Part of a small language model's weights: vocabulary 32600, LayerNorm before each block.
Each number is 128 + 24 x the weight over its row's rms, rounded and kept within 0 to 255. Layers, rows and columns count from 0. Numbers have three digits each. The size before them is the row's rms in percent of the matrix's.

# layer 3 MLP up, 2304x576, rms 0.0674, rows 199-305, columns 128-191
097:109117126071133132132134164164161136152125143133166151124107137107155112090120142120125145177134114142135151111121150165077143156124120099107124134100108102149145142115138115150091084121081137
108:133151092122134169145136098102179124136141147155114125112140135140158167150111085148138114135139163120065121105097149128117154126113141089114153139091150147069115118140116077144060181108132133
106:141116102081078123142148140142151102123130117123112137151148133114156100131152113161115123136127154158157109083119110097128107103100167147118149140128135162153147143127175156133132156131137092
110:135097125106113079146139122172149111171117116138121115131103124088103125156169156134123124162132108082113129104124106154136109149130141082067134149103140156155109135148133161135100143189103152
093:132153143124149157119123144135133141123171151112118122123080083068150149165150133120078157123122100090149172102110136115108083132139111160089139121119107096088132127117137131147107105109109111
097:129138136157179113113142139116136135126128083123147140146130182052125150114175079109133125134154144089132140120140130122152147103161160178127146120114095122142098139073143131118134091116126140
091:133120161128129121153127090082146140147136103126138159173129149127107108109107143096104127137153130126114094128162146140109141086100146168104102110134099166138095109134127135135104112121098125
096:172144148145108092155145130152120098113106087131129181118120087148135169124101132140139142139136151084103129130148140132139119151152105120115122139127127126132111132133111156065156156117111103
098:155145165163116132168119097138115117099124125139144128162110078137123128120147115143112123151145100145155085170163091130134075152118139114126138167108105141087078127075119101164154087170130140
097:120137137164122118114139120150109129164119103143126186119154118142086151125158166165157173160163119133100134071133110103144146105137122156096066159139154138114117193124168141143157138115196074
102:111124134118125109127154153133107188136156125111172096103124148113097107102131123113128157133123087095169144095130149110080104109100116114078156090137147098099141173172129149118136153153110097
107:134128165128153141164130103143116111126099122080123124164123119132112150128108121133084104115163107085117128131150144088124165151119139150094143154111116127080120147136117144141149165086120105
104:124138130116116153133153111123098135159129118131116086135122147093137096118096141178145155135159162124147117154128140149107127160134136122140088141115127069115130120152086131109139165164157183
124:138117163105149135128104104175131099125112134152112140141129101106105151117079131137123128123153131138125111115106114116142137132124168119137104182105098138172086152127115099102135143126133095
099:101098161148085120112053109129150150140148149122089154123104122117129138078111119120130123094127107111137153108124158096147165133129149134180114115100108135151148101158110100138124066130098142
121:146122112161138115145183106142111148134109118158126114128131132157113087096123125146137178152164179137139118165184140130128184178141152099159124100067144147154136168171088127159123129114165145
095:172108106087119125110129119110094091112126087125132156111128121123128088136090119080103165142149100089116183129140125105159141140138128092125152124126121120117142081184136096132144131142106100
087:106142143154159140132145135116135151115148098146080136126148111146119105152134119133142113120118157152107114116097140156101099107111147139159076170129111137126118127140124140163137149100111132
092:139119114112093093124097122139106091135115132156115132154123133170151149150151139144100182133131124109127147133143183118187126144073092177130126127112102121162128125187121101146132116115146147
096:129120153118135157085086123129131104131120087145117133123131144118126107165126131121127141128084132112106118119108134178119125139112105153119147136159128118114163136108101118160082115132139120
099:148138122147114096080145101118113147141140116134121114130118100081121120186116131141155144125119130159117126100131121134154132154122111139118126122112118110128128098118153080102087140114171165
096:148094118149146143102117130124162116140148128117164131147095123105117134162186142093100180163192106129150103148117117085108138116154107173139174106130126153144117121144103133158182140104129171
096:175173144148117157182100163137145147153140112128129115148144146098111118118150133159107089116087130120163153125146122119142100115166115126105125127103138121121087160120137141115147131185130162
098:084160150156077110149188149112122130116121127135142142151130100148102125185092116141158097137086135113143126154102151139129096133098143126158124111110137150124113146097113128116140068108152146
102:176118178116115128124123127137153138084109122093115166110130122122138154129132098138161139150090133108114124114116112125123090111146129117122131143132110128132098091148116148121153093121137114
087:119147160106133118147123141108103154136088130187115150138147132122143161138127119118136122132104127104120090101106137146113106119114103148095131147119128164059101122100141088103145137166094114
102:128111143142112131191093117154101090114121133102113146139092110111184120120113173107118165140129172120090167157151116107142105138115135114120136114101084135111146112136164151122112121117124099
113:117153104149121154129133106145103153160139137152113146133156136128147092158110092150151152122152110108143118121179120102155133086121125129168135135151129122132168086143114150094149113129148145
104:113114134152134101140123141109138142118155129164115116119135158163177135137152119113169129115145131134139131143144129124033123146127142123154115119137148118108130079138142119149174153105113130
114:088135110149122147150177156140174122111147090165155116147112153125105149097109116094132139097145135163111100090164114143131155205152127159120129115136126118134122163109101142134121139147134122
108:128147157102096115120104169164113136077148154123132144124124133132129121148113145092137114108116145110137152121131143169112166145142087111118129105157092120127098122082108099126157135115144141
090:162123135099102128127105149133100123133121136139131110138129133177106145124172123112113104095116133091095176122107108133131161086099092122121163114135117192122114150130131132115139139168085107
108:140126115181135155139143109137140127087115139149124123169105106128139144054152144142111137132131142130117135161110162133126121143128092124146137152110128090106125130131081142069103134105155138
126:157153112136134164117131110163158135116181150147116123180112138167119130122155134130141170130144074116120136073121169123131109119153168123131123125132134116121140094117170115131165115117183115
084:145113087166160125107140196149175091138120147140128116124145101142129143125129149159105128139115120132132149126128139099170120125086125105147156109098112124106089150122124162161121136094117125
098:130127139141143112148152142151136133129153141100118139181134116139130175180131094131114129187104143131125128116115123168108111132116149135152136136149181169116081133106110111157132110111150118
100:118106150134153134103124118151120100156132140132126134102120093089128164138109139143104105130127117119142146162125119094116114115104119117152149125078134104111075139148084145120089147156172114
112:132123124131108155117175088135084123137088137133126157121137165134113103093130164163119124129120166155092146150057146150147114174141080147104148101117124120135108148116127156096170136085094129
093:114155140130097118123139122137053130154099150142114137130157139183100123150114118148153147174157149132132204139141141103143140134144139130113124165134100129101169152098121162085125162142095138
097:098115147123088118134155180103102097160149115092114118097117130086110079133121068130113144100174149110111092109151125113095122098122129087132118128098119117126156115144142174109144152121184131
106:083128154143134111162185158157127123088121177093085122136085144157134126139126176109098166130145126126113155131134139120143127103108125151111145118151123111105098103090166158140101120123123131
093:111132151092135138104127148108191185121102141179121125129106105140118135129159178105152139132123145131162142161100124137085140142150134140160106184112123134102094137147131100129103082150122157
104:100091110086104152107131107132133103098205153083117144151150117142127103102136152154123114126126121136146143156096114135111135122087116115089079129082137118135097154120151121183185098198095108
100:141112150102131132132104102146183104117112171146137099103135146151115108140122158058123154152084097149168116123147156108111129079133118134126161184157169117125106146133126118176076123134123150
093:150121135118147115085151142114101113113110083113147174123075137132108165131123134153170180147138124091076153128116110134112128160147164116153087108119134189093100148127160090135103153078098127
116:135075114175084177070117122178147120144175162120125139114110141124134151121156129114099112148111127131090137089139114158121146160160181130128107157099121150127143124124101105130127136135108156
097:128170161123129144118113122121124119123089088179169096171156158177100146117110116107152140114162130114153153155159147118137116133107170138136104102132154123068120137162128160090125106106117177
100:141134096158162086129129190140130127144127153120127158136119089114126119129141119148079101117166098123154118157112152103124147119118105110090145163159088138161129133141149168176153139103143149
103:106131122112098135138131110121110118137192085159121108133135136141103126097143186104097108127139131117161117157117109218101169131145108156133137094164138105112121130115112108137161123120163148
100:147137159095139145139121112163123137112128149110091109114116124087136119137120156117129088143140130142041150128108130121164111097133075115125122103115131144135176121111091131153105166159090168
102:138094116143137148095161138186118150139115144182149145122187161130120137121110141125162139106170110126110134113118109165123132175121132107126179110192121184139160115137128135144130082122108113
105:091138156125134103113099145104141147096146154118106166132099116153149133116095125125144159137145086106161129118114179167143108100104126110120140119107102116097179120134132093119130139125139102
091:134078096189129133117125129179151129098119201123146147089139141144136126143135094118137148159106122082102122113148138136105127079140120093126076130096144165137148110159157107125104128114116117
107:128111161144072092146115125114109105124119137114092152136127128130117103080121168124161151094101182129101162125092137151155139107127123139083100174148121147096117107169122118105112085173147144
108:097115116075153110113151180165139116133119158074144114101141135109133124136110114133121113144094125144123102104142133160139114175128111137135119140152149147120150154148123124126128130098079115
106:115112093180110167093160136119138140115139104111136129154143131188157126113094168075115104126163163109114097103155171168117146103144120142125102095143157164111099142135126132166114162129119168
089:134114146144126144126127119104077118099126127103123114151131146104111147145103117119108078139120165137189113157144140120144125086117132161145140122162139136152152135136122104174071139150095111
098:134127126153143136132139083118063156168131106189143113153114150164141135111155091135122145098152116105082113137149141139093128125136122114149143153084175104132141145109125165106099154150109165
134:113110135156118146118074112116168130118145140114131077115143097110165122084084183089141170141133135151155140081106138163149104122138154141142088156153133115074175116110161119123128134166131153
099:163112147117166105112071145138135128126133113120114101102091152142142143117129156145097074133093133123105097094145108121131116103115148076107161127091132115109139076127126132134143172085125141
112:140119110118132126166149121172134170128111169104153134127100088121116114149148093124084148136165151088135145087147178125129113131108184137137130149146095151109114101156143096128122152149146121
112:146083088187128146117151133161138108128120105119143129188062116154115129081151154132133079141142142140111147126135177079145148109101111125120129128149166140112125163139148086135086157130105114
117:116164177125089106161148177166155126127129124130113112126102088166155163145145125103092121114147107103132113126106137138100097082149109162159109110135117131091104115139159166125123155132102141
098:156133113172171123182146121134158153125110079090165116133093149132149124131139121150139111130124148139138133131163142119121104116127109143117136093090154130114146099157166150097103115165178121
116:126111131096069108138094177154106152175142097133160117145094093140131157134150128154102127083143100114121143151092139172129137142128110115091088132118111127093132104126146120129142128150102148
101:144105150096157106109142122182150148123158134091119076134115165130126112105110146158135148112141129143111098145138113134140121049137130140148160070143109118112117164093127138092134142139111138
104:151144105128113121148123161114123091096122157143103132130123137098106128168168124126112124065143151099097050119098153116105109118111114133117084165135150129130182148115122154131131158157129106
085:129090148138128113129127130149135106147134121103162103117119161119153146143177146139182083128130111135123113121174146111126134128102156126142107122139112077090134135114118132141163129165180216
106:142117170122147109095109145141131111102084144118172114121164133156098152118132126130151124117145162176121127129092135147082126131128140142090156145106108116123109085105070093160125161112105130
102:145186118039109102143081149142085162096089133140062125084121157148115124160130108130128114123129188070137173122159104107152148152113139121093167109114106128122169124151165135111122081145076070
111:119131153088105101158125129094130149139132090129187156123165142135127125141134132136135161132125147146106088129127146129162114128094119125129139158134155121107132144134115146071113109155154084
095:156110159121133105101147125146099124151127110086096156118120117130156170139146153094096114103113104105142144120086141144103173133126146120116094110108123151120158122136110125124119131150131154
111:149128105162121115108119108155078130109126141157091129154139111151131128137132107161101105114082135098163119145114109140152161107145165089147179083103078120091104130144098136095167151126159077
084:136128179138092152120125158105129137115157136134138107089106142090100126109155157109151106146140145119130115080105185146129145080144173107123102092183150143115159105098123125107140160099122141
098:141121087163151137126123080103123104107112113136124105160133134171114075086127105133171134103126140147122084116137128117121145146119106084148162118119135116087162130146113125099110128155129120
108:158093148122132137160117133143160108120100154111159137122075153111094130166137148111120161105112122146115127136151159142101145134150150138106161152097123156125191155170082186078108129183119160
108:157145123137112161122120132132089120135103093152161113122095146111114105124124136141126122060169151138129159179120109147069119158153139145085091106113141109107144149158111134140130145093112122
098:101089112136118177094180135147135148157117114126146116138128180059126138167150115118127157115137158058133146103117111151118119093143153134174126151128135126089162144155123103131151104152157151
094:110084138138127111145126098123146124121123152130186157118168104153123137120131130114133129127140125139128182139112159136125159150107143072114113099145108148138112126129079078117166113103103111
108:127100146129161126120136162080111074147144089170121123115101156120169126174134156130160142142182169112129127117148115119091101117113126140101133139115078108140149118141110125171111143152091126
095:086111139141111190141102136133096125143106118145107172094140135152111168141115094154134122176125140136125102184154106122089128137127117135134111135120121113122111086100149140127148133138117150
092:078083075149113122118160144098151127087147154060088130110141116095093120149131111140099110154150105147159110108127120118106140143147120163111102162153136075139132136090138164125114125120133151
109:109112130108131126127129136083129102118101139106112130167124087134099168154117134173110107147102105125168122125110106072131127104126107102113159157177142158120135117120129155154141076117137144
106:117129127126157161145105167136135128089111098155181134125135156128161129150158127125097167123123159189126168137115129111096123112133135142127132081138132106117159128148145163134150092133119155
092:149128089145106093137070116160111121126156140131108105102121156145122128134132162150091133119128128082132124137161120160158173165121154148134093106099099106128151115144157100134146126123157102
095:127129115116103102099145117122128160115137138125132149151167119112114106084149139102145118108168134124136169099109107188145111139099125103139137172151136153167107134140127084111149088125123141
103:122109150148095129135143133148137114123136159152131128148137159119127179073132154150120140162101136141105105136095145123077129113088120136184132177105120133114144122146167119127152133157080091
097:159134152127094090149147094152107144105107121107166130134147135116123112155135133122130179128103143096119140094151137124130090106109146129141137152104105126158139135154132097127146077105103153
096:158099147123145126140156139121144119140103120159133110127130136201168140162154143127130136137122131101135142096132145125171134146074114143112135162119108096125194113133146136134134136068141138
089:108143154076111163085182114090090124144128114121117135144128113111114153146136074102117092122145123105102113145148096179168114108138124150159135124137080113131107102119111099151096125118166112
093:171090096121102148122126135083155123107085195117147127081146134086111149089136161117135165149145118098122096143091121124159123118080117108146098171118152098118111147121130113173110150131144133
095:120132085120111121094134111119106121092105146137166133084166080156100128113185145124164113151139136123126143149111141164115075111155119072111101112093147131096155104144111138144152170125119142
110:102153099114105110124176135170168155091118109144109176169152145088127114138148134152130117100128155143143146142102149151124102082117181086149085104135129140136109095131123127124129155099115161
089:171140063111148133142149124114129135124148139144153173091133133136128122180169144153143111156122171055150129085121130141120114121124155120108113131077106128074157116145150096138123075150082115
091:139075091152107183147146126087142127134163109121146102161137124127112148106113105150165109090143149133154103115158161130122101164136115174120100110160115199058157150088113080157121138150157141
098:100072109137099135148157087129133149131123178126129117087108156134119131112129134111118134100112187139119114134160124122141116121043125161112114160112168136136092097147115158138119113120119056
107:146114130125128108101118102100118174133109101116120141072145147118121115124116121123115149132156112163128083158102133205141143103105131144072133154126143156076119154123148153175138113138093127
113:102135060125114125130168143139122181093093124104115132124126090146124130147159115130118089124129099081140123105161090124115137133084111177107145107143135157120109124159105126141157131149123146
108:129085131130107179154149118068129114128091091135113120176096147137151114091122136139114147117127123108142105141116089086094109121115139102115148126144182156146109091121106135087115147089118148
086:134115125128136146113167107090108133147098121127093115170093114117157118127137098104105154121121125098143150130111159147145156122129129122126162166063115156165089142078103105160104146111124108
093:130097119153118108162075097115134131166087073130130115134127129107157142113137112099157134115097138086147111130134132126154110148153131147169108136163087162083120146110098147152108139137123118
100:142129170140105140160148092110145107157161124130147154106125146126131135129123146112115131142115133090117155138125155149148145144127147131125148149132104163076106139128098103139116106125114159
078:123111115095121083116144109146125133140113139148152147130094171119126100142109134143163125107156135092108116169139116133129124127141114091116140115130098129139084129160151129150140131140157127
120:104109168131116113136111162119132131101140121147117136120118135122149125124151168127174168134104077136149104113125120111118141174089095117129115133133071088075163106181095151085096122115096150
106:122093145126109118141110103143113140107179104093125130106154103111133115133109123140127176139143126103174132114128131122147127131117139151133111153107134097096127171145138125104112120139139129
118:126140140134101150118166166135181162153110139197122123138126092149107104091110146111141141122109092118119110112098144125123124126140127106156141160144128146126121119152132130114094197102123167
094:160118143108158126130097118139116114092079116110099162131101144057090162101104162136129123109103131084131127099121151130137140127124095128151126111133130130118135139078117125117103111151119136
# layer 3 MLP down (transposed), 2304x576, rms 0.0602, rows 199-305, columns 128-191
099:119121144156107143129134092113109125097169135117107151157147114129115164164126118138127069075130131127088088161094111093174134099115181142152181137190160153124111069134141145142150153153141135
102:100154141120147151161145172100148111157122136140122122143143117125067128077102107141089149134151106135120150098113097124122106128109132106124114114159162136149153148107173148133139135145103168
107:138100133108104133129109172100158118110123126176126125097112154118090112153192109143145116070137116123127144128139168114139095078121146138084125150185158126161096117112131076144147144120159125
104:109155101104070123140129177124103086098093116124139167130159136148149153124123132115175137111106153178150129150161150116130137142098137136152119130147134143142142108134098136111158120126128108
100:132084145133124124139082138126107086128114110133102107140124116105120131099146135105165106131141100175103132109123080130144086132154151148133112188110135118127122114131130130142127171121127105
078:111161142116121122122100144109148101124122113077128129141154100146107152138127138119122144140132145121140099107125158081111132094152138100112113128106137174130089118162108121128122147153125103
101:135141134132090119083117104129072120103109141094172140173147143103123131105119117090095109164116136095104133120171131151143152100102119137125093140138143135092104115161151146088138071170174117
102:074105123125135115137106136170112170149134112119162123148137177194123136103134125105169125142101117112139126117171129090144131125117117144136135103143107131110103114164111195164114091089119123
087:114119123139224131140120122101116159153115115135125125117116103168114063179142121111156114120106072091087134131107099156139139132088125128165107117162099076120174106128141163123124137134135140
095:141131119135126108154166120115129118129139089130153114114169130128166143126140127115044174132136123176121102130123122146124112190142165154167134115126144111169089107124133102153120122115144125
103:144122141110115154136128152130100111110132128148098109129133118141157154109169147120108107202163112126130134155175129121113126136142142124120112093145098095155140124100124112150131137111079125
091:139148153073152105118102140120136118156093110131091189131105135159154098119147143117141143123138120097114131097116086131166063111129141126125138125156095095165086140140132134136134125115111116
101:094116120119141089121122123090132161104147140117132143120107141184104137117102086136135139123143124143145166107108078123147118113121129108118126149162171162106132118092136148123141089121134125
106:114141146108119111116152131123096085156094134111137142112171123121098129166097121098106186121099104159148126172157131080133142172120123093116133094109158120152148161169125155150150146159172123
107:140138140107156091179121104101117144121131153135118153120110111127146135092103145145114066135102080146150121122124148108103160111166108097127125104133107123127125165131138115117153139139099136
105:131160151085112112152112131127115134157136123106118154119096120118159148136135131159146124117120138118098134096103137152168090104164115129134159127223093094127126153100128124101135155144125103
094:096163156185140094115091151115144121133117168138114100093153150138128119123129126136113178129156117182132090132129115147119117117118187098108155117151097123107136187101125175110118102108181123
097:148118086167165142133152171154128069117144104183088163084131133078096147156121089101116094095083134114110125145123115139139127152090157150137126147120158128075163176171121105131156139116115131
100:128192093119067128148111155142100120134104104164185115166147107126129128119116096135147140146128101153090153097133134058120127154123142127099149137127139129113130130168136115091109121145139121
107:098152126138171141095120096157121149128111111110144109133127116128118131106145119111156180144127131123134142110074069087172158128128102171152182112187146120125143128113123132105163118137098138
105:151143133116133134124134164144105144157141171168139119155157135079127083172132112106161135122140104157138153102147121147152113172145079143106147144106145116098088166136138145135127127085112140
098:140137150099121155125084142135145143056144128135133172130139086116176121118137121127115101161143114141114098133164127125158120174103118139073093124127106115143111109126103181131117129145164094
085:071088124117150163097146135089134127099107102152153128092114122162132128140083134123106141140129078110119134102163142068157143139154130159149138100104102135105144090139129101139111085121135121
092:109157168108167132155116126111111130101149181118145130138116120111181107084086144102087145114184112126153170137147138128162141149129139127148117190125139132128124148129119152171122122185090122
103:129088152111170146110111118102101099163148134128079154115107147076104115161118123102105151153104118116104148138087121139129158106147140110140152135135093150140123134146122192079163106118100108
100:136124143110145092161120151106133117162125133128138114132084124122121139085111137094132117116112119144111079177139129110170139109137182108117120137139120138112169063120133143161181113118094113
100:139141114144122111112131160106154107133117138146132112109134126079060113155156139144143121100118157129129141102127147111113143119138115123133154164120156125130124149129165120123082136143119114
101:183091127102167129169075095075161118130080129129145105137124125187098162115125144087076164094113168149146143098136121139065087120181118148064102139139081136147122127112109115145084112088165089
100:077162113126113140139094127153177133136126118093110133135135110105079118136151094134158152135118168120132158140148158093081120111179117178112119133122138135093090147096153145157122103171118146
092:133115138102149114141076135082117108099104124132130164090108173151132119143161142104129162168112160119112145164130128137126121148131174126120135124085136115157106113087128078135111116120130137
097:090138130141118162123098119121163137146141102155140123097113109119121115126163148119099139168146140128157127094140076156102110166132136079119203097081154081141136176108102126136077105156105153
098:105125168145103145133158098157150095112154147161099129150116126115128119122113096132122153097119132129109111149111136152138147153134168137144129062106147099129137124149127107107120117138138151
109:128113117133127123093125140138124171130121143093089133137160134079141130120092096153181118130157126109121097122149112139145130129177115129112133181126117176111102130114160130143143132114155135
091:087133098156121184145115133122100143125127116144110143101106092101105119146109137141160151104156169146129109121143109143125149112106149140137134155114131136153129165114117152153102145161150142
095:096111128166109117129125112157132136127171123137125164154146119114129128178172109124123151112109121145115177103108140085142152153150138082126146143100133130114127144134127118114103153117174118
091:104158156130151128129102127120127133161130142126118095127099093152119132076118119104145134107111127158157154087120123137120109127147183120160116130119081111132120134113092120116100099111091118
107:131173134177119129113156086128135123122126145129158169138148151151118094099117145101127098105133141130126090119127115152124137119148145123152136100160134147096114129139110121144172143122136178
115:179097124143149126159123122090125082130105126099131090138119118148110162109108103090108107092126168127125108158109131160120137121096097111130130138115138114135142162149130143138142136092122146
098:132083150111134097153159131140136153131137123107122128143128152121084112141194070148137107141126130162106118115152125128152143130207134144147141093116112119154116170081198154118153109130150091
094:149123096107124163173132122120142133097132143156123104162136154103151153151109129120151115164150117127116124130101120174122139103086128162164112158131153111131151124105146105161153155128179152
092:065119135162117123146102114096125135208124113184105162110174159133138121135126101143116135148145097128149138109133103167166121146150109092180111171084140142148137118152092106143109152102120094
093:131130124112109141113142050158106094178140100061178121165144161132069133172128101085144135101139073108124158153154144101105119183157116138138166103171119161104120126114141131116157117072119110
086:192142110144123078110119124099147164153127113116130134151097114161153145146101109098087160152132127135106148101131110119122123166141159131139115133109130136142161107139183110098127143126142127
098:153129111130121140139094141127111088180117118126082163187115093145126126134145136120081117158127155154119118149111118153120107136142137136131129148098127089137169120151128161131087171126102120
096:126063143156125111081098154156090144116127130142130108145076097096136091106099136111129131138127129113108094175135123134101105127135109114123080145111122095158108112139131134147148181142144160
106:143139110104124120104096122135118179201121119098128162114106134123156123132146127125162126125107155120121153107092140161137115116161141093123154081120113086129105114120098162142136172160131101
102:106177109140142100143123075152106123116092138091138160153131137081145129081135131140176117129130114142121115115174150138138124129092107135161106110133081147159104126176169162151096125102096120
097:123152163079155148090114120106120118094091086132161109133142075101130142163063154142181135151121130117150112088103107116144086112114133141139112128128114103156116105115147113082133141193127126
106:175135101081146128146183199175119149138121113159149144109137127104206138128122142153113137165147138105098102108115140134095121133117114100140114115164152150120102117121120132091145162128092154
104:157137125168161123146123148116140093111126136115118116120148127141144178151135131134143084160126147119082171099092094084131132165068136110109081144121102126103114176119128090166098122092144079
105:192134131115085124118118149117104105110136125068096128128130135113108153134182152152139115128089119156100161092171183130130154127151133125116096135145146132114125117113132125122096175099143102
088:139112134098077125124140140109132116141159090156110086170121151115178141130121142120093121117129138125105158143149079118090110128186096121077106148136122150137130171079125131128108105181159127
093:100145113141112136126110058164132140111098168150139120148095121142128148155104171146113105163143164118095059120131125140126140116125115147156121125139089114133122147109130109102161169124130153
109:129160132133125094144119116098128133067132140130157111135125103100120125116143168118157141077130120174117118132157136115095133115132134134141117133143132148125097128156124125126160105116102151
099:142130116106096127092119165114071103139130118154166118122074133142127146103119091133090092119128120117120087133121122142160156145150148139127167085126126087127116099118140144111121129140109119
103:108154138142179150096128141137130142114121116139131170110145136124143182157112136183162144177115105153119147145134121141160149163120104091136115129134103131137108130106112154108122076131122095
094:134108142132158113090138121116146134131122133140141126142138126136138147147109127107143102091148129117127139151103125146175139141169140112135122156106139123068076147106108132126128151127139113
093:106146107116109147140165146149130154117161106151119090105125145139095142133096149156129142165104121136119144169131145105149109145081146121109144101119120153121146124118147112056162138141138170
117:149126172115166126146125080116157136131153145139094125116158130131145158196162116116121145160138163147122167108164133126159148144166144152137110148146167128078118157102115118132153144137117139
103:128139120146107165122124122133145095144149115136186148152188126163132077114169122119146159101130137133129153125110116140084130112098098098123154123141098110150072125134138121123108098135140140
112:068107133112092117162134127151126143136136104166115155140116142128119137144123124099117144141154134151167124147198106145109124117145118091107139152108152167160153143114136133140132099106115101
100:159126152150134110132171133148126117113143191094127103084171122144108120127145112102138146157118077093104137220138130126183108132118128089125086159128148119117173120116136150139145142131121147
102:136149129139145119098134111106119129144165135155148129130118175111164138133164113161106137124130106162143115133142104151163141144137150135128131123102125123130098112152064151167085114090126131
099:074125131148132131151120151130083136111150149120115157130132102127125170104117121107129149124160101136117110133187154128173142115084142124171124127127173160110114087145104129113105173099139130
107:135131181090168064130120150149140184137152110139143167141103137108162104117157092120094118132076100116113147120141150161123063113134118179106112135112144144093153118088186145113106101171111124
092:122115129111123070127128116133102133111151126150152155110163148083072103131094132139100114116102120151133093101123103124126145198136130096151108179142158101149140102142131177132138127153148150
106:112119171100154098114116166113173108130124114155143122129103128136100096107172107150065126135128153132136118081156147138124112127156128129129131081121165122102131127167131121147114156168121112
090:107170068084131124119129112178178144110165132172110137136106128097131122091147166122116156129127138107175103103126097181147098112089113184126133136131090149130102115200133146119151107103140086
090:080124070104128136175145131136143142151146124131134127147160166105134147148111166139133123128120099188085112136145085124146157143123110123172117104121134176143142158125125183075145132105127119
101:160080160139126122141136144130139113153121151117157135101127116116094112148129151120092081131104119141134112131136153104143125176150103110136090141137122183090092143191086129166152146106142134
107:102148127130171127101100119150131105148122105145095156079136116133123115101112150133120135112159112102102141116108097110069096132102161110115147130105151107111102122103127147116118083095138159
097:187125081106140192166131167109164127162128102124123077148085108141122144178145140115090167153104139162157107135161111160125137113109121137126133131126120133148127157102166117111088128151179170
103:100120151111116184162107137165126111138132097126166144151165130121126107131108149091169121164162097160112151092148138111145122168087111110148083096161146147117185149132158136143105106155078158
097:136158126127095125116136129126131176147124080182102113127109160148129113125088166080138105133103139086130139101131138096120152121150105084120099141158064110155125170122134096056126108130139107
104:115130148142147126060103166156134144128086160123138117130120136069149085149097152130105112148161104138121149144117122180142135116128131085090113151117146124108057090141132133132106171137146122
106:146166096122144110138157147137123073085127146120146144180125112137123137153148127132130115085109135086131174145141080112126106102134145138126136134109143134170137121093118126123171114130143132
099:129103092121118121135124146075163148084144143172109134097176131092073062101136113167157125160117112113099116098147126145128117166124115123109156164121073097141169121167146116098138160089183151
102:160167141084129096087109154104103168112144118143124125169126127136089119163109137144122114123122136122156132170097096122142100173147120110150126138133125129106127110129167130130132155114137131
098:096154158150155130075075120123132150135111120141154135083095147106136113167101129107160112127145093141128108117158162110137098127137120123139119191113090123125089126107087155126108117134112137
103:140081119137135110097131102116092163146125130127126115122146161099073104137136096120142156115127095167136099176124127097130138128128092083105170156176120106112135092092128150091165108109136101
102:119122114107112134098154103137159093144149110127100086108134104150087125122119146145134164135136129172144093127163111123131129139136156130136129149154116093141126112127110119168139126123155180
093:086145086109151094084134123141123112166109116113100112114112141124125123093166127139134126095140167095138098138110098101128144116121095103135126121118150183119153185132135151119165142117131098
096:144097114127160166110136110109128178131168129108105172132074120154162182135182117126145184130125135137123149150157158165131143131165131192131114124125115124154144165135126129163112153144117118
109:136130112157135098156114122105093123123139110126147093102110141153130136122159103105117129126127137143133103129124127112172150099153196124098127114144144128148120085102113117139157113134084144
097:135133086142114162122171132130131145159111152106162155121137081152171100108111155074147137161169108151120145132067137084146105133115097151161117124123113095141115126087138136098138096169095147
099:163105109085123182188109140108127121144113149099179136119105108124191184132154100131143136134146100123151115119123117125136122104134106105119097107136150140129123122066169116113113142161161109
114:094083125105164098116148131170141094129121137163171124148144164109104112138145129114131125071144124130114110178142143118127110136101124163104142123104155176111137121107136182153126112100123124
100:115116116126113144122068148135077118137131165139147101079150103098153154154106121122131103132123111082191147152104124133146150091132099106145143131137127080144120136097116134113119159135151148
099:165134131114134121160122126160118149127122123121136175179135156119088117096110113116173140143135157122110104137145114113125140092143128119125117119080123113107104156142124191150133123137063114
104:112129127134107202109127144159140158135130165168126131113152142114151108146149112172132123112117147126110123107125123104129151122158127101086113130149136158133126049090118109121080168111151176
098:181153110110067164139165146126157092082098113109171127134134132164176159149146129130133120121102125177097156189143130168129156178128150141132141157130124163155164138146166154126099137103096117
094:130102167129124118101174110126140128121149126128162168128127117136148110132107121138129142120111127089118126106186132088128143088098095128128159161095123140100081128101134109156083130108124145
107:122126100149144133141129131100099115143093082109101105148169111110124113078135175106147139095128136131113132131107132111109104147154111176121131132149119124150155166097122096152157139103170155
098:077142148145100109123106146124098144172112125120133133149134128148127154112108123108122123129148080148116139150109147119108101129136108120128144166113120110121084142139134143168126108077133111
104:116157133132101123091107121129117133125146127172124101114144118142115195117175130138140116164134172113172101148145176134133060134111138140143156154115113150174116134111123150145148094141129141
093:144112150124114150119145130118110130135131088118128148138086121143133115148144111158142158111112105100122067159110104101110136123123146154148129122122107140109129125111106108146149144119152124
112:117141175100150075117132075140144129091108124117104118131114175109124100138126129117161085133124111109109116159133172114132118113134102107148106167122151122096099082092133095156137105116095136
083:160104149134114141100131157095103135122125119132138070140135085137124135161129106126124105125136108128083093093158115118134126136121116111124116127167160090148147171102131110144118176088134137
111:090155109144113116122087110142176149108182132142135123144136134106119096140146170127133145108137093131137133113153153163183206169126131099143096114087120101121138151125142111140168092124146113
092:140123136131161094135145126151201104137103139116127100155142133082110167115104120165129151136143073140121122148102129137108145115116142160160129114131117133134145100139139165120126135143164107
100:076118118074145115138107133106137116126118063105111156123164156130159116113126114121129174133111093120121157149125148129115113118129112113121142106145154119184149110180062118129143075112097178
092:109096118113173136093124158136114119122142153190117144134116145130126100120148091142139080129111159133145142120118131120138131136110134112158141143141150096128133165141179089088134159137122142
097:137131138113080112127152169102181103076156101113127119054156126141194091109147114098145120153099134104160122129095137142127121095102135138104123132050098139124119140146136136121149104122097168
101:121118110144110157139095144117122186141119170129121143130114097139133141136120115119123120133164136154120117132150098152138079127152093178092132155115159149156107184046118141137152119145182108
094:091162134120089094126165105122115120156146119119110153124136138145112113102116114130144124114120124123131133112132130166138101178154110147083112129148093111126115107164125126139144113139106135
103:129110114129137139122128142093114132135147106181088110122097124162184148139110130144117132159156147115101153138115101127139168122165105149115129106131121130122127128094155112162086106158126130
103:153147132135159162124125108107131133142132090115136151098138048168119153136108129124138136107122145131130148172130150129139158118140095138135077111121154167125120108126133131105120089169159106